From a checkpoint of a small transformer trained on Wikipedia: 11 layers.
Each number is 128 + 24 x the weight over its row's rms, rounded and kept within 0 to 255. Layers, rows and columns count from 0. Numbers have three digits each. The size before them is the row's rms in percent of the matrix's.

# layer 4 MLP down (transposed), 1216x448, rms 0.0375, rows 1088-1129, columns 0-111
097:148081184097111084113111116132093137119110116122167139106140118161172079108095113059114139148124149122103125135114146161129077191167146139100159117141156120116109085124099133147116121143117118116125119135105116174120108102179132086101127140113188146093126119150106146123111192125088134129152120127139118129114150109142114121139169128121
095:081142136116123124156131111137119122120104114114145094139075115156129126122140178147158111169165130162140155115165092117152137122118122135157116162132107152160098122144116109128112128100115119122140156173141152155144110104126113141127130103092116131145118170083107161136149158098147131102144145158113101112131127133082127139105162141160
104:092116160121098135100136104127133152104115124152131122136133094125144122156092120129161090106121111102112159097108131115146125154151129139106160123133123123182115093112153126128170146125127138102117108125152134118156151111129101148078161107127096154122133115129114138148132128134063107132056135095107093105156114127111150176139119114139
097:140111149118113112087107162138140146119112155126130102114105162159114092119130129110133138138113129155142151145158082090124117145133168150169127070167147116174143093131130152119157145113133144130162116111097092149109125140110160110139161161137146162106124121112149170130034115155159154129174120122134167169163121150150106138120132112158
096:096131151161130151134132126127158126135123105164123085107107155126118134089127127108160122150154113140120155107126138097132185136132151141157104109139125122110124184135175141144157118127110130159134127080020131087146107109144139094161108155158157136130136139145115110098122135116162099138173148172101164170121120137136156103147136144125
101:129134139093179132130143119132172114160115095109097123117120107091121124089155156141123096116126154125137126150153108131096118155102121127083093109088140140107127107124096121131115110197133156109120146142183166141136119113169130148137108125155083116121126170145118115113116126146125168122120065149109145121148116105149131137117144148145
106:112131152163138153188091114098114127094122142104084096115120071108171156162101144110100153145125120107182154128118144070153102093127129129134129113125118139124106109079178127126139157109155107132132153126162148133147156134081135113099133131172082152123125156121121127095131171145126124113094152140119130135135133138171104134142112127123
104:083114120110140108103143131149143132133143102119111108133082135174095103162120120139134107105077162133113102139140160127101137132129167127111137133110115147160082128141140165126147141149158119135198134122117125123114138159118136138123087167130102156151113147139096123169134138154110149147156104140131145118143130148110118206067161136111
084:088126098162133147125130136099123142099119140139117135161131141130123121146123108099106114112092118101127159114092118115147144152128075125142141111120139130115164132118107122149150128118116131136122128144113172087144138127157153141140132136101112104127115129159118137169123161145108119184097157160106121112128150206140123123125146148142
106:127111138150108137089170123135121110134129135103141121138117118108118141152087154139095131133094122151166144112147136130123139141120147096107117143143097124139184105119139139124160142115145146158117105127111099150130128159160141120134165094111154171160071124151144100140138104141150082113114164148108147149128119126098129105150145080102
101:116147153141112113125169126148126159113128164128100111134142147092153147121144114095120175103124143172169122167078149102101075170104136106150114132139134131104114170099142132149095090153130071079137134119106147097107146155129163135197160114155130126104088127146143136092127123155161141159170145107104108128146134113116137113123114160122
092:154134160112116161114130123141152099072141116146121130166151174126129146139104103131130154141078155163131126129157172128102126114125117129134134144168154106117124161120095150109111107128168125138150114133090144132104161130112123096124148135113142103116106103126121109101168107097126168143115124151101177104137109168088144151146191125138
100:135107126161119118128066174113103089164124082133131130122153151115132136146101135135109126109132133114112097104111095113126153122130164133160122154132112167132125162108131119113111132101080150120123175140150149131110147139119118148113161119121165106150145112140135141145104144164100110139139120108154155092111108144109129159139044088149
100:149168152159120086110157128132132152109072114115118124133128170120132191123142121141134085178117100159149181107204141127107124115134098153182122124126122123144117172053095157124082141142112137120123116134115119097127161161140132109140150164106154133113146100178136077090103155081117123094129130143149113136115138118108103110177107143101
099:123158136163111154156184129132118129135137132158139118149124129108129148172106128152099140152101112100158135106137104122155133125126137154136138144163161143110146134137125102112136112119147101125092105118141111113113107128108134138132150134107121187152119147112148098183130129130104119109117116110167100151158106134092127159096147117131
100:084113106170109130124123138134122080139129090118129148150155128135099122098113139178115155149169126119119133137124091151095164165141154142101125152130162139133131140143128200116140119088100065142116128155147137134161148129182082134120137128146157123160133106146101106131077190112114135106166156137103126139108107100134103165200145107143
107:106076132135109144126142095102095146120088110125141117098125156133114154137128116138099120153125136152133108141132108137155086161150104162123156146115124106107139136140070157135117145133084129134128127132100137132143122168120179094104109125156100075072144114128148106116170102073106133135125126116145112105135156146108113130137166101128
098:134143115129127144111107131151096144128136123129129118158135184120101128141148156109103131117115107099136135129118118137149109142088134112128131157094149123122158159150168133147122131135150151153107174142124126139075099119144067158127140126097175135157121146093098084133144147102137075135132095126180105121117115090125173142132130155125
110:151095135122127162109126083155138083119116108123124132132147132131117122163120122142113117153118167120118132153156120144151135126119107130113095155141131130152095129113136148141128132106138139117135127117100131138085136113152118135136113143147179099127118113124152131142167150135070203108072132156130086154097132125115144153198111137111
104:117150134130172084104129121146135140140121119083153153163112140143159089193130120116132116158156097119116154117111121169124136095126171135119119132122130119111153137141135140090134110106117141152132120126168122115088128136145180122125167121164157099137160118115138131135130119140109126116122133130143106093123135136140123134117112161093
104:086146095129180151150137117131156100131152133086148132144140150104097134073129135120141078128152141127149116129128117123114135129103127137183118103142142080148112117108113134143129138117110119167170143140066082153132152122165114103098132093091154176114109110150113136139124102118127136104167093139132095132133104150149140143084098118129
093:159179136100130114103141125109127107133113142112169119150104165146132174128143130086093112112114140129099121142099152141117120114105118119147125119121083125166171133140153147127111132142125132116151144123130125094133165119142137106116125122200154130120134153147126086102119137151145148132154122158066169079123114170145127123130115136128
099:114131137133122097173133137123121156127100122122136104144127115093122158149130121112103136132165150114144167114119139121140093166099139113168177095146170125119141162125135105103083152156134148142153147147076118110110120135074120119102160146128120092149128130134108086115166131138131160084127167129144136098112124135108134129138137168154
104:131097135131145094189129122113090118144084131117140158099100138149140157110163117140144122139092135126141130091136129142088126137130098117129145087134074149143120133134073126128099138142168190163118184131131185119145151125098136108143111165136127116138116128112122144126107151108086109165114148101162119130079115110108153127093127142122
099:083106128094106179153175108130138133126090116161162100172095148134138115158128136106129108099168169108135095118133079111103097095122127062102119093131115136096126162172127131113113123121130129160099122144142132129151153120149106115127148136154103166167127093065162154138042111093146100143099118158101155089145131151113102106117158110117
099:144104099156132165158120106086129163106165097125134124078136153120129107088118135135114122098138121156143099088119079187144104124090123113109114146153100106125111133083104142121183134141104186110146127097136120102142133114103127093159131122153133170125140141127122137075123122132103145112133124125105135148135125139153152108158147142168
102:113100125080146169121161150112179109148124105120124134120152121120138139109130097137127133175156138165064133138146097144143123135135111113152141145202160127105125116105119132141135134120135151145112115172132124141112112096127118109126113132101165170134139125112105180127138124133114166115073128158143103165148151165129124160145177100107
085:123130109167119064115122147152102101165137110105171148140081148142130136108149163121158128115110129178137113133139139105119136085133166135159119135143132106155142120150137133127102141143118082125142146106140141137124138119149171086124085125164141122104097142147144114132119115108116123136154149122106153068129157125158133128125091127109
104:132086121107146108154088174158158129143130131139158136101180154144115127116161150126178118149106120104160167147119143126111120096098118123158093092107122135120118126133116107123116142161141108160109150095151131143143158155150135156135093151121144135161146150138095086130109126148140108114148120118137172119130109176122090160111147152093
104:109174122152155155119156163117100126125114165109142111157119109134144102121161153121128141111114169129117086145100082144179128150080117141140136134140120132092146133112126139085081111096133115128134110111116142133116115153069142107142194091118172139120126097134135106178148105099122132139167116111151151126141177126120141110149089126121
090:146124154106115143135142127152146158118144149096161122089117093160106103123137108163111150128090143090112141133123120116146131125120133100112118115112128133127100119076089140116170134093135157126156152131165150164128164095133140115111147164127152128131133099148102115133119137138132125137129101165128101130099149143120139155096106136119
102:155105162131137093113124110130124111163140114176103141110127143121084081141120149149159135116106137112114149191122151127122182091128138106079122132102127152126139163110106127111129126134104155141112078141123144168105116115127113128140110139144112144083145110137119124166143128109171116138135151113128119140146115140163156113143135140141
091:120128108105111114157133121129146148165101155115120120132153088137194088086069161146103142115140125139086136132116137099131090120117149106108139168136151116086124139157129125066138085129162116130115101142087153106120104106127162183117152131090106108135128135101154141134138142128103109124146129106105161122135106049138175142091096116135
100:177127131113121078134116096104122145123120107194134140129156112104122121115164124142104066107104164138138177154165138128108093135110132127136138135160130136101087115106123159177156144110105104138140151105115128124154118179138119108141118145171072116086132145126113117198174135103152163110115123172121150093151144105134085132142112104145
104:171152111149129111122139142117067132084112147141127132147134095130114179128144120090135110111115206110155177124122159110123100106138193121137124155145125141095090116143121128170084126163149134129132105115132098162164149144125159136109148125174091134134116155136191094117100112143128157137107126093118162155122112135156148137142126141090
104:159083105135116076090125135100142148102118076175140158162097123101131125101134104092086154119150151099147089151115062147138119110121108145119105082127149130123112111124137113135119172164106115109153121164158151145119156135112152104126107159144107122104184131144130093121118115129111113085150119087134108200144144131146164182126146096063
102:158147119095113132161104151157141156131139147122131107185129161121167149146149126077131132168183124117140125130139159145114129110143105138150085123121143137134101106085162133125131094136123131112132119150110081082156157136145116089125143142117112138140149138123121077117166084109133143080156153159175103105151127110144154144114106147124
105:088157123137127097132163151124134101106150141125092130092147156144090126128123128122118090153147124180150083103148101123167127114091130077177146150085091108090112123145105151134137106140118132119103119142111152139174127134104118143119103121116135104135123179140148129083115176117112161137117160113076108075141110155096127154119150099128
102:150115090121138114110185146128129150075132141120125142126120095127145124146159130142152131177193137122161128111159123127121097144114125121147154117112120130166119143121153156114150140125114138136157128130137144146136107123130060096107158133108097142103155135158095159138117151129142160151102150126130157156111106114126108089122110118126
101:089147150124113128106149116133113141138141167125096118121155121115162122139082145139116169138143130117097123130122129121096139078134127141150181165110075132095081163155128167118100113136111147145148140113122179123144129160139115136147118108163115133130131160139129138142113178138170100089134130081128135121126137136164163143100108116127
099:138113100136147089147107147103143125109131127130109129120090117130122119101110120107129134154084158177102150154089104114137113160172129074094083128137168118113109112144167094137114104123128128153138173122105176109119138103141142153171093155102080127136121130107151142122098163155149115154107142090132128081141158096109119174102156105140
093:146094093120107116120141130139121101159121147163160164132140079123092093196127112155102096154160093158119090120141098115146166120143115124138112112104141170103142151107112094150103116194139136095119108140122113135108119155130156171119127131124134127137143127121075126120108126142140121138122154153114151143131092154079123113140134139141
# layer 4 MLP gate, 1216x448, rms 0.0386, rows 1089-1130, columns 0-111
097:132130132136116127105125141113137133136124093128147108107115146129097130132165158174174120149163115154142122132122121110135100112181134121153147120122147169103165161161145125097102123149110106142139135130140164162132128155095178160121107084141191110138127108135164081129150148094127136129137118145131108104101118122156149093126121155107
094:173131169148117102101095132148135103094124141140138127146092128109088138124151142101118096091122108151108103115150064118129096126095142140102121153099107112140128137158141164118132121115158099069108082148121146137145128127144121149143131145133123146104136147072104116192090135114099104125117073109101056169154139116135116109166151115144
094:127130164105117081132096129185127082145139135169170135110152137131113133132121107183099169079127083118103122150099126101121134134167121148181153165163127129158109114102137117129121103111106136126131127156170144180104113126158103133126101151154101140139117124067144101197140149086132141152112165121137078129100140116140109144137132090147
108:134084089178109155125107142121123105149116131143113149108214128140127144143164152166145105142132166088125106140130113152120088118126096149106149100094138107162121097106089153121111137179140123129115150187155135140129119163079068162129110090112138128141124132116114133129095154130086133144100123125157108136135153146118112119131147115085
098:149113154115117096108073101078109120175165130150133122100124116094139131138111144108154157094152092110121148155111133121139173111141106122159149121140130107109122123144157146099110127136162131148146119119125187123116114099116132109101109144127129131146107070137160120157167148107124144137120196083119115154134140126131152113122090157197
105:134088069091087112086120101135091170154115127125125111133103137163144109099088135099139094074130114121153148109132113094145176150122115107114150081132110153124160115110110149106151134059143136113127142142114117120102092128140159117127067124139157133130137118092104110114149104128124162154135155133138113150131150118151092134098128134152
103:147121131105127115154156114103144098180075125137107138139105101146139159116147137101117114156128106097114150139128144119105131131146129173134117185127138131150153123115118158126145111154086103138102173103072116148116117101114115068102126162177132166105117132141098126165149129168169141117183172121134110139130114121136170110135124114179
088:123144081139112156127122133120137132086073131136124143123124106132089148100123134123176134111164094126139156111109125091141154145138076101129167157122171138139164148128156121150112100095114123154130120093111127122117150144113110151128097137121113145088093153128131136120147139133064124152141126141107125140139140181141140116135171119113
100:123106128160130151110123136121119121084144115122117108103084116118116126120173121124121152160090106150088103101111087108119157125122112117092104140093098094139124101193151115154144076123128123097127147139133080118124106105130129095140128147152138136128133146156168135105101104142102158133088130116192126153082125116119135114126146102126
104:128141111113078123160156077134120121174127155143169135099113149144146146131147133177139129110130113099121128125084143117108068184106105101119122119147153113137139134137153168166121115094138134115137141128112114135094128104156143145141105134131098132107128178113146111128139110127137060165104088096094126139122139127126146101113127120117
096:100144091167147129121152096130147141164072103158177138089149093150120135118147136110157106108153108096104086148124143124153101170112094138077128107130125090143098126142107155118157126102093154076144154146139133124114123126135078148163137133101143147121131161105109159185092112097121136084161114122140126142143122125176136132125116154143
108:120099090131086131159114124104111179133138126146128138149164143134160189156149166135117123094118137121114150124102184134138148124109084079143142161119169116125138077126144152136180117140149121114126136137118103140128113114159095112131124108138120137097137122101133148148141120144124124134115118156118120101106123124107138139054104123121
097:135171151177110135159130139129139138158103141128163135145129120091164135132166137117119138155134137120110157118140112114151128099114135104106110156122112120125152170084099131162131164087102168155148113123137135133078097172184125108141101102125140153132100133116125112202078112077140110101158146111191157092073146135187133103120106149094
101:154103134134122149068077133098132119116113098158120128106094135167149139117143143130131117142126157114124156155141126080150143124154086155171146092119099119121140144078129088135096118131128164083129111103122162128146142126106135152146160101152128116130150093103134096127137127133138108130169147123161096145104163126173086120113110134144
100:114084146123099139171120119128104109161099065106137152125096120145156112150171149127173140151170136151120080090101146078123135134139123105148132125117169121106124078113132149135140139140110132090150127165075141176139106124116114066143131136139148102149144139102134134102116127125084113120109161136120126099096150133115130119076172137134
100:182099137107100118084125139150107080106147082130128122101093136145110104098120153098172137130135135131139114124138106131100172147125117182135140147155142130114110172159132160118132142134097094116105127119146137152121129160113143101100120156162163144146118118124174139070120127093152111146171156131129125141134176127129096131136101117144
105:128128132094128100159151155174148134149117103068137124093124128167105080131116141153105116110146126114145152122122166118178164130179095137126119122125179119118081123096115110139154136149147141104150113113163138124167120134141133124123110118113086090106114170108147153139073115167148147095148140081134134154114142144108104126129158165148
113:142126088086101150155130164117168178097088148067111172112130136121111103112134155084147106097145103111148093113177146123122159135126144129116107048153123101149124134127119118102145158170107151127190138113127086134150162130128103106110100131104142202141101132127143123104135108116131120121131139082136146129109112144129102122147158150105
102:129105125140126151108133118141095137080111151122154120128124164114130099108073112132142147143109124126121114085175117109159141109162076128044127149156106078110107128205143141125134134087153177134132167143101176120142118156161103123117144131129131070119133117134127122138154150140151133140125098084117106126125103080142136131155116111137
100:102140125126149200095128106126146137111106050138102134113146147133112128152112167131118077063151175154083097123159137165130114110130109117126143127088135133126101111085115158154144147118095144166095106107101098161132160129138147171165135114126155125157167128117116119145106101092134160102137149159101131166128116092147174158126133152149
098:173129114105137087107144141132121157121121135105110139139115159174139113107138127100151145101158132129112103192099105081156099109145092135130127152135137177119127115157114173096122151205110134126133146134122112151124097129157106143127114172097133087114103057116136110147155128155119168128149150115138120121119111141120146118090101139099
097:111109142084124123162150152109169149165104107136127136167095124105140124119121143151079150170143129106148112126166118086084125126133137108123135125163139133116128097109139155151117143107112130109075109125104115110134113125148153147103125127122146180142101182177152073119152171105112075083148127116131153160106159116180103153139069119103
098:120128142158131091100115097131118132154096123134129128137161124134136169101116120138166109144111104143101138140140168123183089139102164141084157141122149112095149109138131115149158143133124120139144122104161153152149100115095125142111107170138130145130134084112118122098142143134120107168154127127109110134154208156148110149092125145155
100:106137107125105153130073117161139116121130112104120141148108129138124137098114148116144170119139128119118120085109107095149166162145128092176122185128131134143130173147078128133154154088123146116122121150116118141111093116135109157136147090099160163118094163139141120121129142105113109123172160130136096168125146147125100102099148150140
097:170111116162113135128136119130085143132165086087112077102138143124092128162113132150107113137104123091132122130072139164167101129113101131093126091152106092106134138131161137115163135124099105132159165072159186152122153117115077105144128139132106147146126129127130115083132113111132145152087134137171139123201117150150136139143157112096
102:147101140123111113178150072144085122102125124139127137124115096139167102146134146150174129114106143104109092093143137114124118139122137119136152127141138117143145159166132130145128153153143129181115121144159165126104151177156118147154145129124117114159159125106174132108106166135120109151124161134098153114114114100137150170093133122167
098:111159144106147145093112093121124129097149164104127133087158123121088098140079149118163130125169116164100160145083112144102091129142104106130105129117136110129076130103123125089137144128139123140100149119123136153135177150143125184140112132131097128150120155106109100162124134134080157102109109139154101137118116108092129147118148139122
099:123130099095101130130102130119110132123147110132093104171087122142127122114095135138120128124145127122146133117130121147165154107122119128098127138121145131159164121171141138098124133172163096159153120138085120135135113105060114101148100099137145147135095134143102103128120136152124160144114138144074152105132096120169124140125103106131
104:130116106133161136082142122194123122139145139132092126124136120130112138097135168166134135120147079146114099151102128154120179141150139150101139108110112153154103121135177126137110134105159149135108144147135126155096081171143082099133112095162124105057119127111111144121146153122100127130122143132156168112139117113091131193135166172145
089:122129143136118102152161134120142149128124149132143149148154116179162152133124159163109120177130110100136147096139104098120157132137123183112126147158118092143103142117106105092130163127119162094137173130148108141119146115164120142156117131126155117121114135141151182135097114141157116092130135170105106102089152143135132122156081113113
105:102143167113120116141139100162164146154102099138131183131122119089122156123133149177137079133167169100142125115154170162127115109142118101130135103075086180135105114128155143127155099108142089141126085101116129128148135096126119139097086112134141138109112137096134099122144155122112138087100129131108124154093095142133123158077154129141
092:128123143126152155112114152107111132131091124166144157133072110157085089101132137131139134082130144114139102176117128142139098150126155161117138112150128117135122136163166126128124166114123130052129180125151170149100111140122106127140132131135174158160097118120128111131118133122123100165114110134194074083143145163145125095111127113074
101:079140114143133116115153140087102141136158149125152134101169187105137125180136117145116132155132106179152097126111092124143123148111131159147133080074103065127123174124129100137099096131085166153147159134121161139133135127157131137071157134101138169185148143147081093115104122089100115119093132156111116114114112113115191182133113147108
093:104118156129145162090090131149151113214147109131121138126159085192107097104138149134157116123142096135126108122120127125176141158130114128097133144078129109149103126150136138147150146144107155146108147154099114162121102126165139054178127159120127129119129142106138132127175174161091121144146172106142097119126182108139132128125124157127
104:149121134151145139187099129141176122108158156122143100134134121124109115133148137169131104086142121136144128100145117138112115120129147099101150159130169115145180134195143143148113159120105106183124125074132100134135128152132117154150106146157165141177081153122117112159128151122143162134118130163140142107095115134144135134121133128100
091:168121138125097143095079120130176161153120142100114117172108095127103133064152141147138109149121149118159157127108162131154140080146149150126166154097145120131154136122135131125148162113137131121110118052130139144164154133098111127158136120098150157095094119131140120128152161168148136122109115159133150145137153148121136117117120125130
096:128155107159119124095143131147137167118137123092156146106167140154147145132147162124136131113140127130125079156114165106107123107138116153121148119120133113149126106161146125179099143125142147139141121139125101142140112119084113138131126166141092093116133153121121127130135130125143142144143114145114133065151091132133148140137118149130
102:149108177116110098153144155110107108114119115130113146128107109126111147120107142159146149113116130163136148160121116121150124146094133168104144175082105140129089147140138094116113144149123115136106099139101136132141139169090142147109111167132110119133126101086099133105141125108124140137103101139173073128127138138177097056091133128163
122:189119138134147134130119145147096120138115113108155135123120085138130152119108164127128105109170105120126101128170144130127126097094090122171078132117188170157140155111141110115135141159145109125135144114151071171153145128081092123135134125095128128127098122101167126134107124162107122136120107123119174089115176165139131107084132126118
099:132104108141037122108108089141133142103092159130112131119055100141074143142128124131161154161151128124121165163110108138120126164094116072134097099137157123108131116125125079084112133094141109122151140098121124125111121103091115180105137138103129133095112135128154119105142130174126145127075088088094142139143143113135131124091096108116
089:123109161138123097107114133116067141133109148096131125137105121139137125148140160148134100129154141129121136096169138156118150141090108107137157114163138125103127145112171134124150136103171131135126166141144147106095139107048111133139156132168153122171126085154160124109116142095130156107149127172128117141174144149100099152140113136126
106:113110123131122092149123112170140133170078153149140127141129115117121124140117157105110144162129129148124137071149123105196142142116127129103078140136103101141130146125092139173145098115121147142126149114121151146140114115163100143118165117176156140099118121080094131136139127113085172127116131147112143139032174103137111142110137141143
# layer 4 MLP up, 1216x448, rms 0.0375, rows 1089-1129, columns 0-111
094:141141137142151150127136091127116141141124144154107098130131115128135113122114118153109144070139147113123163107119128153118128147080145076102105138135110144131106105102156138141144127127159195113129117130091123123134121108205104099099152097107128097129139128103148134135129144127128154134149110123113134181094120094123119133096105127140
101:149080116059069095115164153122066100134128126126088153120176125128130112144134149143141093155153137115121126139126141152134126122101144117134097148122152113140172129109082096072097131154111163110159115128131055141110078138140148088126094145111146127150103072185164101134114114122112128132133097104159158162083125085145097127115149091136
093:156087141115163135145126104167115123152117168172126140151114136114163110127112129134128123156129146117150134145139104144133183150078126145122150088122129105157191144118168148119109130125113159135136063115119141088132064148068093145135111108146115116106147126153142148131115137134143139114090151152126105089131159159150103143134131146177
105:123086102106162076084137170077121123148105152131155117176144132132079138113108133127129116144120176113160051085145106140111113094110143120139146133121137100137146118095108120143129138178114147132148107091124133110134129119152105147138128127107116129116114134095158109124139098110139113147110096103135123109105134127099076119147127119094
096:123125137157076150124162105154108139109104145170147149151230124130132103158141123144127181161117142107122106109148150111115152126126097151128125080127094154118102107075133138141108132120104122145116125116134156127123119144096162160116124124082167109118125135113096110078079125133141145126115086125129105124091138164117106121135137044097
106:130148149116161131131141085101127132147163133147147141114112131168170128157142125128096119129085159150136097090106104115145153135142132161149129126141142132122187129127106109112175135114159113119088135134150145150087070130127155209161142142129114117117149156153144134169134136134171151140127118155129134146125147129145122095152143117093
103:129153142111104121086145140093132153115139129144126135094128133118125145172114127164158101110150145104127124122152174149119161122149098108162144109119122113138174130101141136137146117130101070091117166076103107130130118095125176131130140136107139167166145184129178144124110161153140114135142149116155149117114116137121146128124131105118
085:151162085146120126146134137106110122105078139105127165128126114112122130132114128106140140129141126127131170115098125096129149152126068092146145134118134143115164113124137098151113083119114134158116094121124123104166157113151122160115117157087091118075080142120151155121121151147115093159144138127111106171134177187137149133136144103120
100:148107107117121129098169166141120154148108152125139130069152117121101148178112145084167117133121124167131113139142157125128072180120091104136109088162109111122160110109085097133207178140101157073148150127136104152098168166140162083115113128115127156125123101117129153104141123140153086084135132110131145147117140152116115129100145199105
104:160102144137090103153147130116137138160117142137117075134078118153147150126105126127099090146181114145124167134138152112136116132113118110068149126213104103122118103069104128125151108123118104091149120141121107151124183146189104134103133137113132067156155105134136114124159178138182130120174142082124089099155153125109155086119124140124
099:132159114158137135115113094097117095144067100143175120124121133126120118092091121132110110123132109114120128132138150126088119166123103167098135084141111131147093137100118151108147111116128133076171099094123132108080140115113152148166146143111118101103105102147122183133114100088149159100166121131129135134103152144142144129128107158118
104:147101146071140143132158174114181084129102068129147129089109080118093110135154112135109117161158136105138105172139106070141121118133137129111095117148132134140104176118136110138125162077108095136106139132149176130143159131116160167123106187138122102175130144139130132150078112113136127149164169121170124130118138154190137099179143089144
099:087147121139104143155142127136137139144136130033156121131116158097108108096136133105108128123123119107190135137112176142186120119151130128144108103147134134132112132120101126160174112086142167143157152148117130114089156140146118136175125112135135155108113157123106165159046142098075117141100140119119104062097155125158143133115120109121
100:174148117141095147105165096139126144136124138109169132119110139131103127119133135119128166090117156146148091122121144128105140138152125118119103145187158127119094129129089146098145153126093130152156147107132103135134096132081137132127116148084132152098055149161119106177133131145134155144094123122124114125111061146156140118128094122131
104:154162146152149194116121090107084137147124079140147126138144171128137086102132122113136139111133149165140102101143122090095167135144143132135123146098148166150137110089122161138131155159151114085153121107124144146130130141107112091138119076146204143136149145125182111115136110122095144079125124113095154117144143110089140137122160128097
106:149148163146164116146100105123151099128115141188137138152112146125094126135114151130146137122129148121189171147148111111191108182127129087126095145113141104133130125121115111163086107138129126136132117120116148123144182182056093174167136119139080163146152149103176145096141159097139120146128154137124120113141150103105210121084145148111
101:131138134118138116130135154098092189154117120131121145107128121125094152094099098130128166161104106126114080125110123124105112158125139103141101125118144128127124159150121105119106127142151148132137141146127148108096106110140153113126166145112131108132107142115124110096147110109125136163188116138146108126088141112115122146130137133074
114:113095093131157134128132110106140120114143133129164083153118169095129164127113129129091137111067142129142193179119168157117059153092117125126136149152131130117133137151123151147122126080141088105116107104151148088101134120129142090097167085149146103152161156193110159134118181160134131107124149145107127134063095107083137097144119111122
099:110131160150147144116127105140092146134108115145116108172166127164158119120117148155148157189107159105109108076121113074114122156124107096161145088096132123147119100120094095163168155126116111105135130123120110136117109123160092183118104160138111121121138144139143142100139102169140092133143132160162152125149111156154138112141107156167
100:152126115120109120106164114140114126107125170165141095149120138132169103108102104069152139149084102154151136130135063133143126125121125122112112130138131139109136064117133136156129132165127187110101159167127084134123095090116122114141124131145111137131120141146093126072161120172138112133156058116099140100109082136167088151116123123110
097:103138140118130136095121146149127095142121109165126122152135198133138136149072120123145129147120111106147133111148099125088143129066118131172134101128125091143107130127133101107101103135147125096130164148092159122143109129124188147107137107170103133130109138118096111131107107122144140101128103135111090136124152161103142154166123117166
096:121151061153087153147120123158160139132110115096138119165199096118136153171117139155154152114145115115167091123165130143079166136133122116174142099157112147112139069121093135134124147140107122116144142118106092147109117132118122129139099112121121124149136161128115106122145150130123101081126076155121155173150121131107105142092146111139
102:186073107129137097127103162110124154150072131132103110121118125104130097131130121090155130097125119120150090117099105121163150145138114129110141083145117117165161092153142104169151136137136126141147116099093110100121129184115123125162152085131116138150117154111154156087098104079119115112112144089183155107149138113109176140129136084190
097:147113137140115103104098109132075110137113178138145125103137112138165046160131142114110146107124125125161123130108119109108144132071110123104143145143105147118095102086152104121091135129121120150117174079141125122158113162177139138140117161177085131121155120115110138142130100094132137115111124127073123079099144137130157113113136123128
093:127131090085103105153099107153112121080184123083158109102059134107144133152144130113074128118120128126102150145108110168119151118102160135165131134129142114158192142092097081151104112106100131139165126159158075118108114162174126089169139117138138131163123162159143129085107131084100096103103152126118125130115103111126133129081149151133
098:141159093149149134107143121131127131141149136079150126120130156147150106088137119139111138056097124127134113137129121083116096122124126151131109125122160152157182082131136142109153095187108169193183132093130131140104132144145112141104091113126142142120124103137131150153102141143138107152079142128141157134130130115088135136117135148167
093:127098119155103094164137119161138128154107083159147121145079139130106163131163104158147110128095124104156091123184141134142149110111139143146140122146110149126152161173132140163112101113115109127151105126133141093115111130126138107120138132140162148103123100125133149109123116117147109138126157111082152116142153133136132119145108119112
101:132124108130140128134115103140124118126077102092156147090173125089140103140126109133138117120125116114107165125146113100138136153078118076171100188113183146110125140140107158089142147122131136128107130112128123134113137099148128114152119144146164168083161127136096108154150113160146152163144124149147155140142131103161128135169144092123
099:157118120123119124132110097132130117149117129147127121127120102109115116164120140124101159170170117115142137129134101112104103115102137146169133128140157130118162134104138154100125141157165122119136108117171147134125098151095135123081071123120178144117092184182152106121132089127129122120132179126097107133124140124141135091113079110134
091:112174110101135153077126164131162087126128126144174134117109144144165131077129144103145143152164115089131146135106095135103166120133130163129160127171087083124108122183095142137138180101112127112153151137090123135109121136141124140100118115140137106122128145132125155108167138101110115121107124101118036103116087101168101131123114148151
100:117098176126153123125136108107098149089099142135107149122121156149160124123141126087128146115135120138131080124112097116114119126106128113156135111140130149122166133174124116150150135096091166112084116141106137130132107127105109096180158118140128141125138096116131169130138094152128126131123152153111119154122102145126116146138122156117
101:134112132136194139087135142077152141116069105144089146137090096115140120129149137124106117077071114134155088146164115123165129127124103153063142157107139145125140100133161146121133161112172106128160128103096110140119112117130149104100117139135151123124163117155136149128155149146125134137116117109123115148148141132147107116141151163133
096:127139129113172173145130143149110150154068111056143144147088154147145114132124119065096148115126110137150112112114134145109118097146121144148173141099093159157146148133178126141108183129118168093134136119178110147146162128169138115105120108078119123111130137120129109116092119133111146143154127113097124114061132146152097138103124126139
103:068162125093120170137135119168138135138116136149131098176148127124125139162122147178140151184126134135139155116156096113142093148160069130172081153142099129156136093117103092140100120136125102117151135122182127113113139155102161120121121084149094159133081129107119165105120139132164145157083152116117114145130176173174103120150126121129
102:104155160171096144140140142118142096121134146129118166131120140197105127134125132181096081176121138124131116112127108124131134147113121132074131166088128136128136135143143131120135117097116107123133143132144104153122111136111127158092072120146127116114087136092113141115114093179137133119152113120125159118092132146114140158094143120163
099:124138083158117110105107136127137153096131140138147161123165137106152123138155135150103115083123109123160148120109169107152158132133151132133142135101118160084137145164169120106092144128128105119150128115118158139147092144094116171124119116139160125196165179134169126113131124156156108102145108119103156093059145170077152133075155130133
100:161125126159151162116126128138162153152135154123115141101119112173103128137108132110193142177113137107126134139175106097126112138101140106182134160128103132145142109113173155110133124148119124082118153150182140142120122168178119152145110134150119134086107116120113131118136141130160117127152101090156140127107110095137178143089088101152
093:160128140136176120139104116106130067114137147073136106125131112098084119100164120105061123145119123137147122094132131149143106091155141151152107118100134133098130136142114147107125137117184136126141140120105120110053144130087120128122152128137112100142094150134105148180101138162124066109139112171080113106090145138114141103106127128108
102:132146142124156103075173143121090115166094113096124074132135133109117123159061110130059118123124121113114129133135129124103117123105124143136147116108135134114142133130129128118120131125085100147104121151093127157147123126124157131170104113106138131114118127117122128120123138162131084147129128117168084119166139127071124149134118115095
104:132198134112115095137114129113127133114140135114148155111090117114113135130098133098146105117157139125129140170087108108126131141149133076144094120097136149104114129111134084091111129115111097139137125132147124133113145118162145164166126152144141090111100148108094117115113127166129171093155138140131111112108161109139130170128136110104
092:102169075125069095124133154134125128117111168116109127115118137156125088113130138125100124083133114107111098098124111145147106166147150135153117159111119186130120099172055116100140138148120093168129063128141128146131100132157102127136146111106148152142101113112161160184126149096135086144089127150151121079128136146127112132125106166070